Weights of a small transformer language model.
Architecture: attention and MLP in parallel, gated attention, exclusive self-attention.
Each number is 500 + 50 x the weight over the matrix's rms, rounded and kept within 0 to 999. Layers, rows and columns count from 0. Numbers have three digits each.

# layer 11 MLP up, 640x160, rms 0.255, rows 284-364, columns 80-159
529463569502464522563497454505576548580478514476560453454507561467524506479478477466585499457455485574540457592512474497517605512481522553457450521494422550504531544566376434434403520495420548482508466457469424497505485486469558499545644538
536476485530486448562477493627608515554444497414550524546460515520389432469467564506540454341400496562499481518485456502521557530570579501496504548513604492499465444518519516459516409532532475510503616586483605456539573464476518503504506605
481577434534378453540561501531557443529458507497452444463578451449477412452461470451627474516394485510553524512485579542424526393498469533490495557463523556569406498476468500430536517536551382569486552541474444461513540546452482534532427521
406560533522456486520598478428518507493475504508508563490524451447467446475553486519518448498494458543536524472379561587513463474523442545540506527452486542570491595477545469489473517406515519475518475528397547457585485489474565441487494557
561452561379522473543581548516479435511438463456477518483539466421577493483490479450471512506559458515585510510455522442562545521511595504525594534488455465562489460565383564535489551473430465478529541517430466630590498510433550473480552536
439531463450464536529554589442487457554509450459504521430616526482529571529452552455532517491470555526595516549477460493437460471535593559529443481563557504447446429488400551460471439462472415569522535568580471473535516437495522596434558531
505515456416479480488448484600556548428423522593529552433468563528496446523544460442605447506532520555544544501470521463522464458444501535575611437500541450513468499500522443453536515497428601491454463483527571523554471518471451398579452498
415501434500401475476586523609587508433424439503538555463495538465548486426524460464465408396498555549496566522494502512567518509466451535484557413490489514529523447582388470520523443465532505587439549502381574531563519502441423492560537494
524519346509423445546525584583438575420459500454533427462437434517514487507491510502459531411514482530532449539525483500515584404559524558583643399484500468503386508478511552546469550611509456410442490431444511473551505534453526505440457543
442458492384507387535538580564450516509530572474444539420626503366557533452559510522477495466476518548478508520501524526509544480514482577483489504469414528505404488559625499477480488483482511432471589475489471479518503513490524555592540609
485478438519513459509528573513504414536512538506538463459480511499461557413519525426433543478472495507504444485452525520435472493493550490536604461429520550478395549515508528492559460469440427476456499497497447522557597536502444556422458449
480483551465487496519503491487481583527502476540517485490516531474463565491472476522508483514477501461555507533599522540378462472531525496465540462538477505572568510514404590495474506463491523459473531539535499550533592504510610552461525479
500488485453525473492489585501568484497499517572419479534473537510493545471404556419542316540472556570502604549483567529543531497465523508485430551475552523493468559512468457447440418437485444473445600446502523454567518433500556449511459434
459480512564514452501443511469498505426543406548486476521505529439482581438423572474559410495512465498506494529528464500481535478576503445521509573548580462655463540558357565492456598433493445477419506503488525485510464554436446549464529465
505497476561455459514522534551508547460509520493487476526510504446504528448543490497503442444471497534500502468583523475555546413463497468518497547442455517508496517496537519493460573526467382506429532471475470453484498507458557493452526537
513487469509470404522482513475495495585581517598497516559512457436548414407449508428496474460464480477504478555436455518559456438527453458457496450440529469492559411472423508515477483566553570463388596590403533494547537365485586524553475544
468528430527509473509547546521508484504471531455478502468506479459583517445454569501588574461511505480519490555523501539569568516508547428574531437460504500494492580500434567532500497582475443495456556457458487418505466539376528546467513490
426530482426481412542499537540553447489389481416592423548473551421541532518520546454573457509490478550514401579521475472450602488542561527512556501406528543512420525461552505445531507485446444541535478382537464457570483573522546543486490474
493518444477457532510530523595582519530477477619493441505418472498532508486462499542567543491457520513585529514533536632491619554550448523449495406419536481579522515434474369467428558609411483530462576603503439521538560519470564428472675554
506471445543538486496548517390456502482522499521439537569585476532535571525401539564542540404484544489456555467581419507485560464499457603500535593561523419488552497477573553532552520478473503490449532472449541450564453506520564535468551541
422518436436435483447675489471511486454438577425503519450567546466430476431460513587500452498414528534530476432467506450416517509488523518502438481440492497535500492491539530472475520483474492418475476426521603499549429491482459557517539509
552468402515467519496466540578511516493418562363572514519552505430500483471465519511531393507498471540504512471571459488567556525532495527505540469525547573535473470490538436486498499471519522585485564483526516501455437480450497500470503519
523511429501423469516509490597538513592409493566437476563525516452482490483587505485508486509445499531612469483479522513540539455506469424524487514399494517534493476506425471480503577517417555462476542498546473473521409577398498495443454411
526529519473420495502414512527503449566429538498501545448465494459532467399508527398581450531516537504617553505510425514510547488505509537571595491438526501529391426516572484489486443420550589559409502443553524502557484413442570504513381550
478476513540499440589422572451510536555502502433584407408638558491429669448505488473486415511423513503552572469500570532431462488516559483519534479410489540526397544529499476456552485513488464557488539447522456505568590521470457564515601465
474561585516485458554493506547408566550493423494589507479459425512584512471498552474458487517489484592535589498501476462482510427526586561587572451513460482541475514486525552498505512452570504471501474489485463512570582428469441468463515476
571496513523438443447592542514523472597456522554497471487463474411561480497520522533522502475470582520569413479505562558581510457494494512558536477365527436530486633401534443481533571582440521480475558532507447523506505536492533451474541484
490460463489489500512501508435575552544505433536531498489506451513502516499495499498568437569544516554587432526435499484509512495500503470431522468506501496559544427450539514433468523543497410532488482480554564532532476531462592520548551496
448464439529540463476550544568460429513518440449592464448504444502521533500474491552540438473494503505503487503509520543527520510519476528499377469510457505531528506465487525417540509479376522520496514452384551524548538516521445562578613537
478467467509491539584561538475481538607514513603468485481474546519528524554491476482490532506454570502497565516509542422469602560551500531516481443420500480556587392480449462484457479471583570513368514519568423452511505428418567528500499415
520486468504507454540517594475576492490497533468489477494517582538406553455513486472454557500486488600465433510529416458475560354493532521564499546528485533537409572514489476469420507474444488507480553368463414469505449471429533453522542507
575574423494582490532440520547581499586400403482487485495516453412443499475550538532550459468494464494595527537561580446482501479483493494508483509488602616465541487477499476415528550466525559451476492454424509433506478468473499536506506503
596649474630714545580553521578555491653450533589562524435520523485495495448422615425400461578350495514542488516402617583669499431571477432505644497532561484552363461592592497437480446442536426630497509451141476458524449551317505442571521541
374452609510554493552578458661508540473458466564490544528551487463598509479544491469489465511473527529501544461490480522583488547555493425494597441470548487546486521477404472483551539516512531482414514591539448400514536477545546491493528531
405498443513562490486521472530481545475479498415554515388580492564571495491543463572543447505514549476526545500450502524504501452523580482478497516545429600513502449452551541430549576522461533557442473576488503500507534493555579483436473470
482509500546515497498531565525462495589526520434452485444502571518479582449392484437432415518519552553501487498459523498528460547514482472502484464505428530465511432424446455446565427446533547528452545462501528472542517485427447552515519543
484462479574536451645468541441516520460512511444502505532484535480462486502438440525460478568486505603493503490469579533582497527491520496635465494442581558569512505547432517420420524577539502501473577441503580557561450527425529526579470602
565518394480467463565519529470543481493460499507499384485471454431518486552498558543481498549468516513507497518512480532559582483585478599542505477485543488569469530526523488488609515564490423501484585427513502458503513526480541502561409570
582468451563493469527497462417482518464509428487464449476445558526528507451523506482526467529472451517469422443576447538475515474532497537412605498507570433594401506517376544499383591624449441404423580460524590511540546475376469421458438490
484481512573402514554493467623520515481565478570581527520514492461504600444396572484509460415521470541486567495652447453466528557642511448459513416510554510507508469429540483506515465534546535452389470409396534457596562423463500580523494477
423503452602531502522541493571575584473422503468526497484512498492506517533417486498477463510516484502566458585465480484528644523472449455593607451378500538505381615508589487466453591512476542517427576437448566524502494509479451566470464396
466495534579480427482446589550439488566478549416527531435509468491565595437473608480537459425493496519560592595405550525498560495509523577574577469515470414508541559508510552434485497580559487509518502471570555505569480454461567522500586529
516485528558465541478498580579447490489465504481451558519480437492585479486508582430509486484552536584496465578502573369518537379489481588471620519428503527541443548572480421464473512497496545430487508448368476460555478415450529499547556587
400423454376524483545569501498464580609457560517498524474513506470549468447522437513502482471501534489446553578508464485502594563515484521565513459464487415505480515508447584437416545522492574513453537516444520472513494548537556442487615599
391536548554507414558566503474527525506478497460533479435525447461512456513443547505559523520529488579475515536580481489510509485507533544518501482447529466607433474495466498577449500633488438481493541423439607402484427529517539516456534605
547476510504485470514592482478562543568482463448502519540527468415490512481594522503498444511524642523570549449485535502506476565435504466546501499420453526547556515537502443495581457561471503571484513523562531495527553516430532512570519507
530518528508491425530495563367489434420530442531549488486613559442473451496538480501508348430381549518556521414487540581450449469530538468434643451522482491506543479567498470457525523533520488547482456450516550500527489549428475502589540490
537510555562449447500611553422477406512443476447507441502533442445529504470512504500518519488574536566516445510575574471491591518513522572454504505445521582545517574482521496454510489585483529529464538465438467454486417517508543522526473478
511481418520521498515475547507529511434499405437529382550461502484475624485511559540585455418514515628569437564479473556551520549502541534485442546474515543512533433555525498488435527492460522508425515528417502431504564441473544446538550575
514534395508450481500543503572509535663430565532499462482476522507514491542531520446507479407441493527514476560518537553536495499501505615502503564462484542536448536510441466456489589473475472503459511397504596467541598483383466607524488494
445536499519515467470524501494547414532524525480516536496488447531503545481488547535627410395520592492524483510550567510527538553527513488518509476449488558450488370518505525514533477487481540540405516478443550481520493425390534494548546593
463582466536485530541470547486545451476419528494531486444536510373541477450630475532487435430456544541568513551445512427474587478502536481512576481458439527531477464531466456481470428490485549463449557444461557465572478498501451572528491461
478497476435456531520466532555550514452476437404540510484510509438550488457434489473539479452549493497529471535511563555417486532528576453514530488554548579568417522586442545484562511460492490507488570505499441521503514459435547542557388464
509489482537511495518564498573531498430559450545526530445544529482564491490439439456506413436493530560451516568507594504542469457467436469438518497499523473500499501496504429451508576538426509489444547531480494459544497416460512467422497554
527525521486486425498529463519541493540535470501470429497505464554495550514462563504495462445533590534520464503498533533508467441528462449497512461428426529467410530435491491493421524614545469478459513529593438476558629526490469482518603506
554471450426521533618543510563497488523475480442549515441457498526499420467481534511486470514395619495521433443482418500570564488547524476499506447542454519490524559518457512506340528536540440576486513560455568452518523467415489544543547481
534436457445487484501501474415450474478524390579509521575519604556451488492437518515573477515554590495504491444532524556493426490566487495492531466504490445586598436556519559510519451480450476455448526507452447525529517498483526559510548464
562526578445437486561455471561491508521503593439598533492536522411471539495428516544568460490514465492515450529518467497451467464490556607554475465548449490523629495562452568465398530452522566492470516520534451514511576424488467509637482504
473542411436479473532488493540527589532537467488463520540560459490555480466541479532517457541518502520532465519504547459579489520511538552509508452528460581447486516493515510445571441453514609431478532491496498559518549415385533509479435429
552483426507611446523516486455526497563445434422487435392490515527523535461433560463426491518439509456543618502452532541558546488563475606584533448463505464509565510461485514502604543531507509517471651481518454496477492555466534477560505649
510492486527499449570462559536421533496522455520425393539521468498430606466466529436584475530541480499517519514506559493451535593481571521505423456546506508526566444479442499473511502496589588511426526569423478466572548527456449465541587515
475453521484579334612382519548487451569525565400390481396555511511503561438593582511548430502480516485496450535525501462464487495504531495518574506503555471495533535526580411445507493519558548488495522498497545506537588530450481560594498549
596466568512430498450566489495490497411544489520468509493497473524501400517498529474586502509523457548477455572548466449471468532576534561528561529481530477584494497514367560478467498503518485388509505515393416492537490439472557493508331476
424476487528517485516511511562538491618542547468417543506546482461498566559444436423440509501484534513463519529514466510526557513479525465477539391519640450493596503524372478488515511488478571541476584479423536446514502559508512439433519543
576505446609395517539397514441568531469541434595568463513418484469484413415554482417546467459487469553531471522486477495463439379477418455478575550471517564462409503552474477516437424543465519468476537533454497506683480430445467445541434463
538519459551479526486531548463502552450458446483465429514535483376445408451516545449456500338499527510501485503449564496530516484479556511517540507493519487541433509533454472402467442425486502400328527491569501490571596473511462485537446535
531484494413467485575585440480537571543495461503494566432632452401513500446578525486416384407510592496514465572514626470522487503477503518549576471462464526528496398474613548477584458461397496407318533476488475550547541480434508482566476510
527493439448428592483492487600574477461470414495501548520501552502499456463463544479497424438452475559552479498503527507598526402485507556545547532467508562448571504446498469472462492501448438526446534524495535456544455399552575463592397538
544517445502569509496566499479483435479457427561507508525521504450445569487548586520530510441557518646526527509396517430573517446585603541510618470438557484464544572485489571414541476475515450433517540399430519487535429500454504428465468480
515514550555525399495456480529518548424476495504492506439522556520455519546465539434621460475530490529517522513513589489450537606470614514604548544479610531536531453528491538442443525521578563562535553489463462493542488495467454444571559579
397511520455529462589478486626504513440511487500424525411518416482560530438413549411539522465569473560463443584486548447457560526581521527485559492473528493525492503510466409503396489604501609498518486517504491461531503475480456561542478466
427515575543487452517416532506466472465477537557483504484562461419583507555442519499510417429423528550551517510501625420512570542548610477529540501512476628608482426473448481443449482507575450497446481433470461416507535481464432564433551495
525460514469533528540540504587450485508491454500457476410510520443543455392430496525576467407567647586426467562440521501493578520561490513447562535533510480519476412532447447498431470494569491395447515337517557497502459429448550467502574534
468504570528458518544621579467473487462427525479526546461536434426624474500422486532445514487556510549507464478520484405515489518580527556544582473441515448609507531394521507532442491539501481463463464479322537460584473472512481487467524524
506507485491486422552509485530494608488418552560464557536485497513550521504511407522529462487482546532539464546467443523563584495462482543522555435454467489482579551533421468510557493549470508490490515506551417554572504544504494585454546532
440541472511435477542516458517523487479500531451513511506493502532466580485516511547547522502559587509570579471441536506516536496492496631433588489518498492513529491482426571461492500505436554501526479537493422468530541457436603442528569502
431576429507364489511578520461566503492448409536548501578454536487611510419447456459501497470451630546518542538424523491472500475450602551423514422538454564493497443435483422387564494505532497542468547423456504523544409491468485536446542437
458493460477453503521535496495498516520449481506511453497450504476510438504501433576523522541513553578472519475549430509570492507505519627489477500559588422607457437419536466522392495589528500492469482544466562478534490541445532533456476531
488521481506584450561496560511439427461523449549498424473505497526468590489507584435479379510482521495508504546484559513438479554475554527525573497488422493573533503478470507447472444544520499506471495414464531549530565464534476525552556474
428479495477452504516504490517477509511389456502481527442494499439572488434487438490495511482501470525482459525449484436492594496584565471511505472520485469588513542536516536567489501503433541409489500542391459464558499519535555620507564446
476445501512438524553538474519581530506473477578461448556516437439526500410515481492485491437452574430553476520469526618493483498596535527589443490432363581462522412501468462405563482603483477403494538450525397447535474443458551389537492500